Weights of a small transformer language model: 12 layers.
Each number is 500 + 40 x the weight over its row's rms, rounded and kept within 0 to 999. Layers, rows and columns count from 0. Numbers have three digits each. The size before them is the row's rms in percent of the matrix's.

# down: layer 2 MLP down (transposed), 768x384, rms 0.0646, rows 554-682, columns 48-95
# up: layer 2 MLP up, 768x384, rms 0.0679, rows 555-682, columns 48-95
down554 095:445497521581430573425539516495494498445550495479538499474452545498444515519546477523483480521501439454511532517547529476472552500534468452526539
up555 083:477526467537495493402460411467489529530494519545482437473558479457521525518503474551478481501532490469516544520533537514488505551458470532441487
down555 067:549478543435464445532531549498477482459520457502494553464489510510520485513508575449561484487442534457497502496440433498483503510564477481540535
up556 103:514482517501602513472477478525539486558567508486437573438513507488485518530555474537483512466514543511525557539428567520446555476443487528550506
down556 130:471474489505586572475456470397518526528494549543519466481470492503486504542573466479533463493497447526479553465521462525491482526479448487523447
up557 105:510476467470447498530551519488520511507473510547447455542515467552542490476487509473477509500537496496534538521447514537409405501452532516451543
down557 105:464487543500492513468498530535505478489501444441517557499538510488505453518482509548557504533471484496483494483537532474582596463566429509552473
up558 108:487470598491508490510485507469474491513521569433469540469560451561481458503447540473467481510506492537516541428490509537547600512462471440460495
down558 114:486547477554485470515495522493473527636447511528558518491485521485511515435556508501487422501536444488523432589473488481468426461580490547564557
up559 090:452528491527516456450428535535507458487551517498469521489488463497535550470496540492517531504536481567512604480482557470582492488522427532476419
down559 096:550507503503497508500552529447551485498484443437563515491515569524537440525503492482477473482457463426524430493490492486399524513498562524516575
up560 105:527477508432496457490503467525504510533467499485534495535480453525519486514471498453494556471489454482471492553426540502480494410484439455505495
down560 110:594529447493529599499481484466443531498504594551507540513510454459444456587504519471486517434530488466479381455531442501492477457528466498480517
up561 102:444499427526483510496479514508413504481496572562460538504468477482452466454438541517501469496451465500478497561520487508475471513477497455477540
down561 094:571491574487448464531514486518546457556537444481543460481552501507547569549591470476525529549524528503510498491519531502561538520451486541571474
up562 096:578536430548520504526515424507525556595472445520578485487490434534485555467496516456474541488555485460520524572430505475462473424459571496517472
down562 103:439504474477479515451427509535552482522509524529473526601450552522464525502581482448542467576461546467557507507493596504513565554474434511567565
up563 086:569531468415505515480468507476522475461530487512475446492452457508532523550488453524534578460505522500425450492441489501452508423408527472496470
down563 093:415487495545539531478479535504452479519498542447509563530506542497493489481567553487465454516527504479524546494527536521530499579569444529523452
up564 115:464482494527520457401456519450553465489510552540519484452528506489490610507425515525503449477469429484514552483502492476521522461503405589487467
down564 108:569572503475556503568536407530538519573572465510444489537475508476480470448546482487571493523524580468439535432468525501518533541513515512491514
up565 103:499422438456525548499533511475511515534449446523507519478513508510443498476516499459490424542448503518506486518448545507492409529479541567485508
down565 097:546607553514512479508470534508529528459526514465482487510442484495552466538506471505490527487502507508526494479492515485491593468563521441523518
up566 096:560435521471548476534465505553567519506444524431490507473498504496460520577606485498483559462516563522426526481532510399468553535526507502532439
down566 102:489500481488465527501499506499449503543524510583543431487552511470527493476476555571521469588501494445585472526502463600585428446527520560537588
up567 113:477576519495557457441503576447462480481468500508565512542505517539448458499514586510492461518506493509472502488510479536497444480446514450508484
down567 112:493443523486489477558500427494508511492456485460380472559423471460545580489537459475480511454461456550490506478514523564523518493515539492454518
up568 092:510472505532500487463489490471467502466495524500581491432528477531588513501467539494449546479499545518485551468512518483469483573474524532492397
down568 095:505505492468497521526552559487522485492517524510454475555464516502445462437530505483526444471422519554462519523583470620538502483553532429512503
up569 091:525497453502466536495506539444513476481482505530468517506502533492472493530433531520563504606581487468567466487489573511553496541516515508484485
down569 103:401508535563500472498465465596535541495567509508589467402472516561489529471504521451538455478495519488472524499499526471500542511539508503425470
up570 120:472498541486522483501525509477497498599455505471391529503514479494534469522509442511549430545509502525592486533456511508526502455507461441500481
down570 112:533452453501527497519535536461525555529461500509519474498530503433443471458508559424434458455424524494422515468493487474526523499451525492416546
up571 098:473422549483502498507467525513527551467556467514460574531430534474492480496538455455460552548468456493481544517535542581461508506467530507503436
down571 093:472560408495529518573461501483488475502477545510536486540509459513519501477524523534519445476556498474512495506485517435584494523581483526493481
up572 116:452521487566537503509513549433484537488459499444464477526486486534478525539544546543549542515519528456476425453485525517413482454489509448525469
down572 110:519469442500551514502450475477581528508535507520560439514505533486493476534425469481493537545493494444494531526515469503549458524563539458494550
up573 102:469507572536487560493516502478452420474552476479497459476552530510565395474557498485495536451442519390402537501455512544473498432447495541542501
down573 102:492464479496485449470450499495531613518433498537570537476506460508475560515508546517515520531533505605551496462551532451525508516585574517470539
up574 100:494477481452518402526412465554484506495481516514522514553485484473417462424522543516487500521467469512482508517541442529509546495472447482592492
down574 096:490539493524494519423584418457521542569502510519472548505563535563495488511502509497413524446442576460482545523509561557498494493480470505452542
up575 091:530485465453532499501530506495480463501512533511527444552446481514575475488521483480494568518482447512442468496501519494428490425494477457470600
down575 087:436562456483505503477462496507520541470507431529479564437570478530517553479495518506456472488501520497536533496492549533540489587498537490494435
up576 105:566570431510513457494448501541500514497548459538513572499514566580425498433477472529536430529509519473500454530458500460513558515508567463527423
down576 105:445490451449480532499546470480527468520475546464473506514519441468515464542461502493428558457515514539531523420533450521521473525593474565495529
up577 078:552512511512467393520492504460467541584495516495493493501537503552471569438548474494522469567465516540513541563495524546439441510439472502478536
down577 081:504433486495530562470444473554578525513452514471518469526491565493464441512480429471443525502527530484521450446505501479497490563586488499587565
up578 100:480428463484481410446488494475500530461427561447479481467483567524458449547566473555435502444424538428434462463492561494490510494443538441503537
down578 104:557485459460573475497503508461491507492556512565492534495494425524523499465437466500547607502550511489525516517496546511458472482583516541489480
up579 099:542456528490623566440467538545500572547517444477450509474464474558468484553538459536506477487497487523584490523544550467466510548436512493531561
down579 099:499517538497425425588537446454484435464478528534509533480492498488535455422457496432469526474499422402402470461533516587485487435512493479442506
up580 103:547535546541522522526548493457466547521536522472491526576500461516447491484494595530456559539514478484476514498484510505539509442491512483473511
down580 104:494468492517494529444467506484479386498522533534556464450557456486575471576521463480493446489514471485518497477537459457458445559555496499495482
up581 095:495520550488495478459543515426432401565520514502551502527496481544522477474564456485455493504477504480574446586503491555446464423463430394481500
down581 114:497547490548511487489485530549521555420508529513470504508516550511424568562485545519536496528570449581486461492509529530500535567543548527545533
up582 106:491548510442529563534537475496493473395485537439474558501475456518584455495491576510462496491506465517504493482533542509423498443464558503477521
down582 111:517426461586436530496494546495542529633557456487551535474507493504450551522515479449482478542480524520471481487474470549580555558527477478505453
up583 093:520460486500490437518525447534471562527454522545549500512539486492460509478534488484553454527470548466485454540519556549449461458488496456523501
down583 086:453520466507477596497553506481472458516549425476506525544496470494510449495429504473425526558494488491482564540499508507484530424580451508436515
up584 097:467524482536432424464492470517466512564584507439506523437514463459533485463457460459532514455511552550523485440495542513603532462520566504504467
down584 092:529451544487471500528489515518565470516405500502455502551471476502456482461549481571488508488547465451478494497486419499482494526554503525451472
up585 108:530463529447488452498476547503469491557516556477552501489458436520483463520514405440549459532464562525474399496528539489450454485495548390479475
down585 097:452578460538535508532542481518560525464514458510454515510505592492543545460482562507439550499519470432517592471460471571493506469518470559522520
up586 083:509451511464553506500491495508465554459490516549484485504515497437603507481479479460562496513535558395518482579485427475484510514510551536492539
down586 091:522531450525427547468466530497491428506496460499514562483477532596483538554517535569436530443468436556484522499562532507497484512513430463447446
up587 095:485507511501521491533425489512544487507393485477470572515479514533560507537532504550512468551520477594447467471530499491434468429515543436569514
down587 088:530546500478502471487557510548441481510569509537528439512502498512484517456489519461432532467507570426552540514492497463572555561510429492498499
up588 111:573481499490434526463464503544494482563575516534429555498596555471553480466498531435462489407522465451482462508442578513505530434492474474500507
down588 109:477525516504564532518528518447517438427495487492551447491460500463494504538545392549465530548528485566507513536527466451439476501479496486527538
up589 074:493562579558488522527406507516512547448454481487504552613518474468523483462532503451445518575634519512511553468534461526542442464495445526571513
down589 065:475465472517517499523568425449448477528628460583525482416521534500474569546490485496490449459463466447458473525501520517425522480486508568441441
up590 104:555506517522508478488484544527570477384445543455496529504493537509451564487522477494389489474520488518501489545474535551509445481526527529464571
down590 101:460565554524512628538477460507425486621564490532525532534484497560566523510502537501511568540515562476518543467523476517480547472410553482573483
up591 098:500526587532542482487461455489413536453420541473578471467512455485476496492461509501482401483579479502499512495497431517473514511498466492501537
down591 107:479560496455479543502505512511570494567577438472462487456453569567527493497547511469556542537441508481488474525520542523528533519508522503459474
up592 080:471549486563469490469519476502464441532442583528487459470602485427510521423551471539473519541561479489564455461509489494562433404484465488500490
down592 073:460522507444439512504500463556486506443541465467550552512450495506445434601449549484505528520454469521413542514495493557462492511484447557515486
up593 098:469470476491524478489486531528505514542479493519524475475499568459522464532500496467507491537461486498552574463489537490468511524463478399409496
down593 098:498465517522448493493490483495481524523473561495497504558502452503543520474543534485513518455535501555493424509490479492508525486470493537533473
up594 098:541447549445443505475564509495479551517515497467547530521543481533529476481488524464545479485498511440470463470493591566458496484436467476520465
down594 140:477472473513478452460480485516442508440511509493465547487494507472534516451415467494509531545437480497485471485565488486533536560526584457506473
up595 108:519497529562528398450511492492493456594518504548491483475560498510432533490484469533526510478526452459516469508536547485535522547471456497537558
down595 106:512497514424479514552483445519527561456497547425544481518460427441528457505470489499495529525515494520446519512451453457496536438513533520434411
up596 100:416504545509511449465499536491456521508458444517490510489544540494464504458471457463468477467430595504527498480481502511431473503502492464456473
down596 097:534482461503489548488495524455562534476503473451438452485420429538498441532508514457564576565598366537481459499550522533484487555524503526492545
up597 094:536480575443549480476416507501486445445549542518542521528545472472412517556463491455485517515422563565545577510439527535538482500474473543492473
down597 092:471499502578450533569555445532473536525445491470477427456471462505584498508469486534466481469520429464458484470553481531475545523499479485418571
up598 105:467536499540533525528494580465516566453584532505516484436480468514442495509493481474515532509570497542542573435531546528531510502379420407444599
down598 101:487428505483499455475547447547485468560467468421441505550534516463531513569468494468488519505494478480459387591498472486508485511568560558518401
up599 104:466512474439418540494499488562517490591482519545483539446497457475498521503485480476498495532456481484514539539478453524434418475506512436511558
down599 104:480491553565512451427542510442476474494568448492445473516562491411459506478507486533472506494550419485475510485497548453594516503501551496456478
up600 103:547531496444512500469454392556574494453526463492511508553553504453407509480517478528518461553558508531484561520492589577576431473439445597533457
down600 086:482498514537458483545527511488440478498411509518502484503477513515552448550478549561452545483466503395513434516528438419441518569573524532495455
up601 093:549478525476513517570490490525544519611484509568532471453517540433416551510549458506495452489545474457497496538458571445448463461461446516515541
down601 098:394514379506479516454471510501452533412466512430475444561525461499624493444494472504480530543469539490543565500531461502467527504547570458491512
up602 099:554494523527532460552593515512532526474518489507514486528455521491494465521535548472443474479561587516469524517407444497455455418471502551614559
down602 098:501495570501499500419451484482430507523539521495490474499526506513524536541498471506516519520465501429451495483632538521459567578448547440435473
up603 093:447486546527474502461475456523439541581485532472477491533586513525560512440467511483496540476483590473545457491447481442513493488529440474460496
down603 090:521513404506524478496475512498517479423510471463555527460452466505510528552540498488453408543542428547463528507558527537483534448520517533473530
up604 087:513546467487464455425466483491475543555537583493517421443521484469521546521434526497520505548499474441480515462556564562476504445488429520538554
down604 103:508483549500553494564471510533500492446472479499529557524500506522491450508557482581537551488488481540521478560438419414555476525533551530476496
up605 098:479486485496475519570516511460456490528435496517496506504527581572471527548429531516561462537460513466547466543523497591489520536499402527500514
down605 095:467486437491544470492494535532522519490527496478503453513523445443478501483552446417414472460489484515432517441487486396521489467488556492555469
up606 097:542471492564505459475491534526519453508534496548534489469550498477427504514451528512575515459500474466529540427586563566493504498424404522483491
down606 104:463555462512488508497515554550505473487509456498536500543518531529551516523499453445423529512454522519496454507486469440480542505553567473493506
up607 089:535490547495557486493517565519484505515525468440469566508571491545598508448500540527418449527506507465472500493456541478483507511511533496462511
down607 095:471498458541471537483471459491541459470467524527498514501449519486495447543497480470552590473485505560562464514534424521549566518500473525571476
up608 098:562533579446576486475502473576523512476555538476539451556462481418528491486538532468492466528466569477495477502539569415562524548450454457548510
down608 106:469482478507466501490526530465546505506489490513505505451553572540525544493409402525531490495568453530496500531496523520453520456501564497547505
up609 095:513457510525515574542502487534494422462504480510567568544534466492554481471524438412478478473392483488462506520529503467480468490451555540502489
down609 091:468571510465472447483510535479538539534490528424429445483468512465469464503427532529504480507523558520573470514500547506516498513481457479491500
up610 110:517508491482456465442493517528483489542531483555548484498559496491484498537444507507550449448472466522527510494429504518434518559505449472467441
down610 123:587517511462502505446488524513534521459457463503484503512530472544505468519563471539472498479489347444494444491536445532495477518528521522506493
up611 109:507471551476514512539530406460478544469464501482495485524526464521436522427520502542526458535483576522471470557493492439481455548471541467468485
down611 097:464515483519471484537505597519482523512535507520474515507486570460581482556506509436472484443468378473464491504535547495411567450521461479504477
up612 089:480506529582533517513449454473509461642555514512522527409479476562522518470523548479562529558554507475501483526515502597528547451494542481503494
down612 088:526550490476452466446627568482494580333511495502471517530561558462453521524500514474448496488469510545480494509478504428493438514535498479502488
up613 087:431540485483514530463577560427447522518473471492482509503571450473465494455577523504454513507562518490511491419505491530551464495496571449576417
down613 079:576494495532468528516436479599543496492537499499485499473443529499523523533453496478490510470447436551507543552459523471441526522506477519472516
up614 092:493323532537581448549577496475453546481475471478446515570511506579508438554524514527498476518532518528470454549507542532523566486511568496469489
down614 100:491512504468462479480478511494500452470512477480488523413465383514494465469497475560506563464551501448463615439483498543518440466567480474473445
up615 106:515513592523426494514458521485500499542525503503497482479516506512546545439489514532505453513509504547553458572579560507505529517493430515440464
down615 107:494600391522509442507512503471500524428518455488553486516525485480527558524508465503587436448440504454448526454496432453478457449516549470501482
up616 097:494529513509499494543476483537539519558544552499519434462489487561542414506501496509564525486478466499507535528463502533472513509456512460476437
down616 099:529520535498523497446517522493515425446404492481505522518397518480477589517502448483464458471490522507447476487549488456519458484512489523504523
up617 112:447431579485585502436494482496453529496485500435522478475445467552542529556532510538478478496590513512526547555491517533493486428506490457495513
down617 106:483520442550414474551572478455541501482500522532499525527620526518476424497472495456517465541429504472467464473517486479474499518486490495446509
up618 081:547491519531510483491532433541562489515456470535476479538595458539415471484490536527533544447535483493520521545477567571513495502522475542499492
down618 081:525519594479460469510459515551587586496468453485575505504490569510435454531572469506470478488442518568446539562476506475459495580508532513504505
up619 083:512497452518468519446500467464471465560521529548441535435507491532493481466484558468484547471422538475476500527469517499447512506502501481541487
down619 078:422478520578507507508516468500471512491586487514528513517418525549481489511457552461474548506526538461479515518490483488537486519480423510492533
up620 090:452499523548438455478526418531489527451494458483555542542518515489520475433484507520463555510591539476469543475540455469563478514404405527454480
down620 077:521518481471537529553523588458498464517502530513453497453520459525531496583518477479547460500462436535478473472478483534441568488546595502517536
up621 101:649510453525439528547558471492528553498454502497503465462476524413534453486496476465504411563624530513542519501483451533513449497543516462477568
down621 093:407558539511526454518452527484452480556550457471551499558498441523480504489525496519503545458449477458494503469487539472435555492459451536532470
up622 091:527518462446590471517498491525500507533527485537545524543523496486471543405570480452538546474548437530561423506542510568516451504591477477500462
down622 087:498519577520416474519509549500495491523473532465517508500488581486514484550467582483486427465476563559477466542457479427531540437509486526537520
up623 107:470486486500460521527496428527520472475521584455549587558542458529480488515515532447481529452525483451449492479511525479457453480464481593544486
down623 101:566521511537566475529505557455503534543493415520486446471460514482526488475539469500515424482507518517498515500489484482528573504537507454486533
up624 104:469444488507524509439410490505436537583466519501472436474515509477483448546543558554465569546525518490475447525475460466495488474489498536530528
down624 105:508530559497423513562573474502552448491566449480457554511485506516473504445497451509551454517485437467546586491531533515465474505516465461461500
up625 099:474433491509533495509501524477522592444525587470436458549519496451491501500565482463455540468521491454450499553479553555456580488508460511506502
down625 104:529511517486504468491531518505492454565509402454486513437514504529520468493482489517565508565511554481551541459449521462552483551502540542519461
up626 102:599507475473529513462481456518494532532559562561472540483466480481535516441548495500500516466592467447520573491410544466536512448580559493489515
down626 097:393512532500427479519521569551467453414493503414503523504522506531486551527491436517557514520451543564480492498546400509479479540484504493538488
up627 113:476543493458519490520503480481572482562472503522484459478448517545566464496464460524502527527508493506576481451490531487494513484526524515465472
down627 128:505534481515462463507507445401487467425526500549461448561540527549550527588463559465484496385403469477502487438456505552521498530492426558523475
up628 096:500521490452474530511504495548440463518491561497534474518504422461535488501513501467546507456500508528543581470507469501459486588552349415513485
down628 117:469478540454511568506448442484478519441500477458515496439479500480509512503459462550481524566528436584569515501530479512559508562557457435461502
up629 095:503558537528466479467458524485491479520509473474501563505538464468544472506570474508502491497500547552544521558481509592541436500458516448457502
down629 098:452438522446469524541515500545483555512471499490551443446492428518528502511467491483501489497548521475526484446538548433495549497523500552546525
up630 113:483541537540440462484526464484522549593483502496442503558578485468480477501485584478501542459491524459518459537549500559478444462522456483478488
down630 118:469509477533469492525493485523479574488520456528454524524483483518499510430532518509503525563512533493443545501538490445526484425582470476459472
up631 082:520442451500527437519502593584480486473506532555522452419445519466496560502498456528535537477458444454561568524529490505496421601484472514526524
down631 089:400530484489502545510531464544510498442457472491418592453445497497443479489472561457523465505476485472493541523537544456506490474512507517519519
up632 097:446506496528556506498488474536451469498490490494556554475483501470533509453469463498462456449452481499516494484569506467447526510450501519601509
down632 095:550498564469444520491499505464560563519531514502484493499541479545458530595563561497475511541560523514456513467483522509494468466540481490470437
up633 081:584543506545409555482503507484526470539578482512514480503552521470499417425565505473451506501505513469557557518505570526427481483521556497540460
down633 111:507589474499451460538540533479492518465551594484485391508527533457547497532464496554481482519534569483518560467459467489545508519472427508491528
up634 089:458535545509525462535473547506484522485454511460492572514546521464463514483522492488457581475421490524421520515491447598511478529464498557587593
down634 088:519465524477479587469471449536535478507520496495525465497463483540535488518548471513495513571577514527608489500462534443452437487542465490565460
up635 098:484502523460482512441562499448535528451491521559547441507444425505463459521526515506417536579457564528571508539527512498525489461506542510488451
down635 109:535528551487583544477501464489502459588511477477495487499504547456539541447532535526535474481510442486492476517472470486465485566505455523512501
up636 111:513525464565422600413467541551548546562475475579561525449512494477557457541538579527510436516447423500513539519481448566501459499481473459404521
down636 108:532514528416561474598528414491509453437528521469437437568505452471458549442475486503479554533507549457546406439486479489473531476505551495503516
up637 099:467488507542529462482452503554455434530518535502441450502436496445499535446473458522512529514425449477467492489383480582474493545443441555406511
down637 100:492528478452433544528510508437546514511432531453529551439524491544462522505503540493498509486581534520574521583598458411534488427525551562591470
up638 111:524569474464482488480467494521540537536579501520500527467558507521491521469502442521602443510466461462520453499486466524489520510470502442496589
down638 111:478468518474504553552509517493529438445422527481483471473427509480520495490497503497435536523534549474560498507499480422507477501543564523530479
up639 089:532462480543554445516508530515511618461472454516511472518531569517479510474503478494546437454471497493548486399480501429533495480563506523409487
down639 095:505531545498494524481461444462440409495493569458492549445481459493530500503494524463470573484517512462481457608530447542494495539485542470537500
up640 097:503496438432527455475484466499410492566592475458515493442500459537486628489574442528559452530552528498476461475490525497510530464495566452466552
down640 093:500460547479466479530502452475534551529465506504567587522460523458494402502454523430514550519409508524464525507480477533497402575470428544510482
up641 101:497442479532510524488473525533580474501487493519476501567527462447482527538471499475436526513543524533496506506432568457506445498563486514426509
down641 108:513563492476535536531512516456503486525564465564490492449459538520420466541493526514556501558438443452502474476560482498459477537470544552578504
up642 107:499412520544488469478500487493541503479499465515439469480564578437486522448548515496545492478454532526551436531478545517534555491552519535481487
down642 100:555532459497525556531476525523518497506508488482498545456435465519479480505504489561477503504485547506486474502584452479493445489516486500570485
up643 103:522503529489489519542504479512503489537507489522563476480452476497403494547510465522544518503551522509520543500516476459505526508547520478460506
down643 095:501472476502499532516542515492531465506521534472545552546482488523564500508501488520513428478469498500517484490485492520412520477446500543531520
up644 116:481540577430514524442430513522515488501469500471468448492543476511517490507498483430483528478473502505537537547432436472497497407485469510513479
down644 103:522491469564485496541610480506474531545540554536503538516498551472535427447497497591469447498502481414510521496522542510453481600538508500477502
up645 111:520479599559560566440451521440445522546541481413503457493531530538483446533538520430455592522506465493532454458445515505486491481424484535510538
down645 101:472502398425433435537529541555570479468416504576494522543478491493501528466466486504522427516510532520469515570517451511550562514512528475528458
up646 106:457488571499488466442516416446448451553560473518511437483566510511462594599580522551493487477528443528485517468504531534548473396526500504563453
down646 117:434567519515497515566490512557570535468491593518579539506491561500533440465364555529461463568489551507499482443533510474434483513486503529425482
up647 096:431511495544516482478575481476424511435545481480529565490579445515467525484446508562558404551495533510538527472565598524567519525433438507457492
down647 092:582486469469442508502488477509545439512456487571459480471429515474527512539528499476495465437496501483449448539541449468429539510506482472514489
up648 110:562533552498496462528456526517430518617488552542507519518521537555455533558497508463535499526537476498512443556509478549472459559495466510553511
down648 097:450455466492515528519549493499510488470526403443509514498475418471491475454498494493477478468486548498467526469530497458562572435505524433451486
up649 103:526548587488504556542549460491492522437550427516484505578542428502550514543516551484499474487510466517506512498566387477502524448471498502493519
down649 097:452435458488541473429454534534474475563488564530555506426423554475456466442514448519463576479481517450496442526447513595506512571522546478514488
up650 098:525507392520537505533470524493537552497482479441488436529532424586445485565555502432497485550529488495592547523469462546466469526495566551459481
down650 101:496463514432518469490534433501578412539440453465467518438493507545566460458490508453478465501490512541465478506497544502454479570493561545542483
up651 073:460567569535459487503483485488570551497532542530458469521526570510498536520427532524447459427550513537484461517509489451504545514547436520474469
down651 077:505479462503510494479482458480424475459507470549551548433478468512483481543514523481526479504395482496451563510454513561505459469475513492502527
up652 104:530481445484509492481525497516545475507510425460478512503505490461461479458509476559474531529523465514527463556535494505483480597544481470459511
down652 103:485547548459500510555494547489508498521496543535445486532496455517544478505543535491516467507455512503464457478463516498513527462488449506507498
up653 100:491563499493429420550457493437539528478536495529483467453547494515546465490450479474528462427435553497520454452521489511456456448468571448475483
down653 086:519490546498495576472554555560491512496460489498532521495471495549428515539534517513471509532583481525540530541462484472491543525490454541502483
up654 100:477509480521567500460429496458471476476499457472485519477533530530463593551531524397475598535486428516527546505470506471535484464521490471525504
down654 090:546470502510455476540551503511488544466528576561555472502519540496540454490446486588484500464513562504436481544473545499501489518462479529451507
up655 083:579539511461483564489474504522493526529540462498487484420492486498517528547520411488589427470445539470433539447501465549443497417482515490569479
down655 089:518460557447549475520513495487534497491518485496435496508544486482522438485625551502528457447555503521551507501526548561516525508535508515473524
up656 107:545513490432458490519521529531532537521556539518566486477465461416449530487459532492510508488529474495455486496540481470507509544410438490501563
down656 114:483563485543499534439442540496511479466454480518424522493430509538603489558466481522505436495475492505505475537457450520402519453523528512469479
up657 089:534523469483503518463484541474521445427512503526465462475544549524437510533454507484524578479416447465527465488473414484459533475501486431481472
down657 091:438466507482473479557484455543449553529435469505476483588490451448573489518502537508532427537532574458513490490480571551545460516510519542518479
up658 098:516428417511496484450479446528495531449535437563449476539515425521496563511511504553509518469463430488516417464454520521547481432566485522520475
down658 109:479548555486538544610458524510433490532516571406561544508448618544559512484562474465455495561474557445526503535587469479498537628475545476508520
up659 090:525449517476552517467468500535445460482590483507485574481522492480512538543530534432444464534442527588436556531514466521530532453457439521491454
down659 078:507492481496529456569532507488505472506544514422547470552421484444536469501424478564528518448501509415540459446521528461470481563525477492545506
up660 090:545402558473525513561515511467574486499566460500527444486547532516532437498520426523492469541508527473548533480486482447547490524512498597475482
down660 087:484605572494520494534502517497453547525409556484499500492436462508491538505565523474533516468544467513528488487502543478490565454481520412516547
up661 092:591503470497537518537539499497453515558473478536527474489502499542509536453533550451446463486500454498438460511439417551470442539517536484533519
down661 103:436485474533513451481478468512547501477510532571492501500557533457546482518476551548551532418517509498541543537507566403520532483478486506424544
up662 099:457561496510477488535431529439653451465519581536448504563460416517479511531479558549526546542536503533517464553467461470424529544509479518493459
down662 090:510487495512513541498585480570414552500509369464556510456533601470524479487453417465507472479496465456479557513578559513589458455555479478460523
up663 117:463490486499576525481456494444468585497494521445464566460524571553519516564544504492490549511521494467508513566490434491489494499448537497529569
down663 107:511475527597462514501492512584526533486528480492563516558515448511458468506535527458556449513497447569499479463518515513471464463510445516506463
up664 104:510452427519498465498478494499498493487550547528498537517546504511506511547546509495555403490496483484508544541537517428439513518453492487551481
down664 102:456518520481530554477483456525544495513478459465536464452512519485497523487455482507482578545504513476504458462489506559612515473533472512448523
up665 095:434527539451474510497593482488531479534525514533466486505509515517514516498544449494446467495491514499490505467495502457464497547433525508469483
down665 101:578471492527541472461394472475451490452498530514495496472516471565566479519508506514537469530551478487507478547463509568517486446506531510494446
up666 105:467516530516553536503499419558487464490536501436503505565486525504484437448493507568548467451494500474464473484483474545422477517501455481479536
down666 102:543473480461426480505511574493558528486425516509517455481508514458531582535470523456452492535537553539519507487551489468574512508485563536491466
up667 094:487581433469537440485536511567586491533537475539589484530505514545481527464536504574505456547507425473525491500511551485492392483554446467486502
down667 096:493455535486438486483462499468485466433502526428479505494466451440496481513498453494524473502503571479467520515516505475502545523397559579531442
up668 095:558484471534492536500524495457490490505524486552443536510476527488478562494530525518480509470483487479503464524444489489469514543520496427477493
down668 102:441502556410536431536545474568519499455472490479581472470573480493510494476502526507525505493525470537561484501522551447503524544559518586497488
up669 103:484534494513514513523508465490518494498447540478509498470503546524472504525513454488430507512566527532478540537428495499567496481511528530545555
down669 095:578480501541497519506482587459455527553545428514506462557548492461565520500498586499539480476467504473469527494512476457511467543488511452482479
up670 084:464476519556528396470447538551430493534468474422445481508558494469536516512498531452453557457480524473530483476587424490575474525474476504521536
down670 074:539472450472502550527529474459576473481557541502551502479503482487511533477501526556505474458507437525475552558417550521362507453441509540446462
up671 103:467606445447472453436516482474487544531489470479484483464527430543467443548482507437565456545523443495497487429568549524509484526490472441451452
down671 097:560373520516521532548450527547537545494525543511537535523503553480486538489490455581505514447463568494526507551453482503495515513475543501508464
up672 097:506548558553466509485550515437448539545560511516448537465519428489545529555478614531428490460491489530462525488509463577492601521538517434532545
down672 094:493464461481471537545424486541585466434428471525511474486472517500479450442523423492553550526505506507558471552494544441521425457443444566565471
up673 077:479488469482534563522484494493479491477542483491519451506461476552556538542550545534538422510440565493540510478481490466486551418524460443438514
down673 081:488520508520503490438483470537465518484510494485487503541498535476468499466487447568570580456538441534503489520550463563531486588457545559558556
up674 107:519495550551416452382471461500458489451517496486549486448515430488592482490502543487559492451543474488493503415452514478487514534457484552502479
down674 107:511439507490518511519550517558547503506541608554461507527434584523470490506544552524441531560495550511476455529473461515494494421520479414479463
up675 102:504479482455471533477494465513470524496542549490518458475494582485513487504455534483491510579521574469542478517533523477556416520478531496498505
down675 102:466498537530529478496511499478527485536507494523475518494499479491470473492575498480496486478506430562481525452478468530445583468513447502510516
up676 077:497530453535473461486478474430508533442502531584486449453495489462524527547501505476432556530506499488544452444419492504459480562464498487520513
down676 081:474467571484580512586470510606427493549487440467482566514468484528505471439572518522537442485498526572426544524554515470560495478497471472440494
up677 083:465521541497509581509578514511427449473456487500511473460447480531534490510485506510493504443465538485456548466532427440556523456500501453506531
down677 071:540470436480486518531466505488535524555533491518476461483499496501498517426465510499494495507528452481518451471491560538508454509482541548514479
up678 100:439556517562508496509521502461512396520487454530473423527483517536515524504474521550527482469484531431514511519515463592411473594512533499460443
down678 095:554439513438513514493474487537491575457476521459497505515500460498484528547520428487485552533518438570490499475491514431541446384489447519531517
up679 092:508472489419503498471507509508504510464515462492450500562509478488571454479508501396542469486468464477519445487555442501476535557482507407540509
down679 096:436554535502504513488504421492565493533524509547510492441443475609467564534538428550478481546521460519523522547505522506487529469495493486475405
up680 102:446533530523559530473528500495522543489548502598504422461537531462532593632525530506425556562485467553469514609535534576501480453412539433535487
down680 094:573440450489453466532444482482475474545461484408492476504448500546472444400458457509572454438529483427558476411488437427526581510578532547473505
up681 105:572496476525502499499514479542551615548482444451558453498511482510474550533496479467501526556571485469465458492522473499443433506496483497504523
down681 116:468524481510521526475467504469519528495456427552536573514538508471460469465513535548502542426543518541538485495485566405529507550475471449544535
up682 095:512519536515457522470580539454599454539460567531520479522488564494465478557471536491434465446461531508517559524473543478578419499478551532475445
down682 095:498491474511434554505402444560453550538545432487521555452502460474561480492526484530480489505490468503463432493517442517464569488505423463522530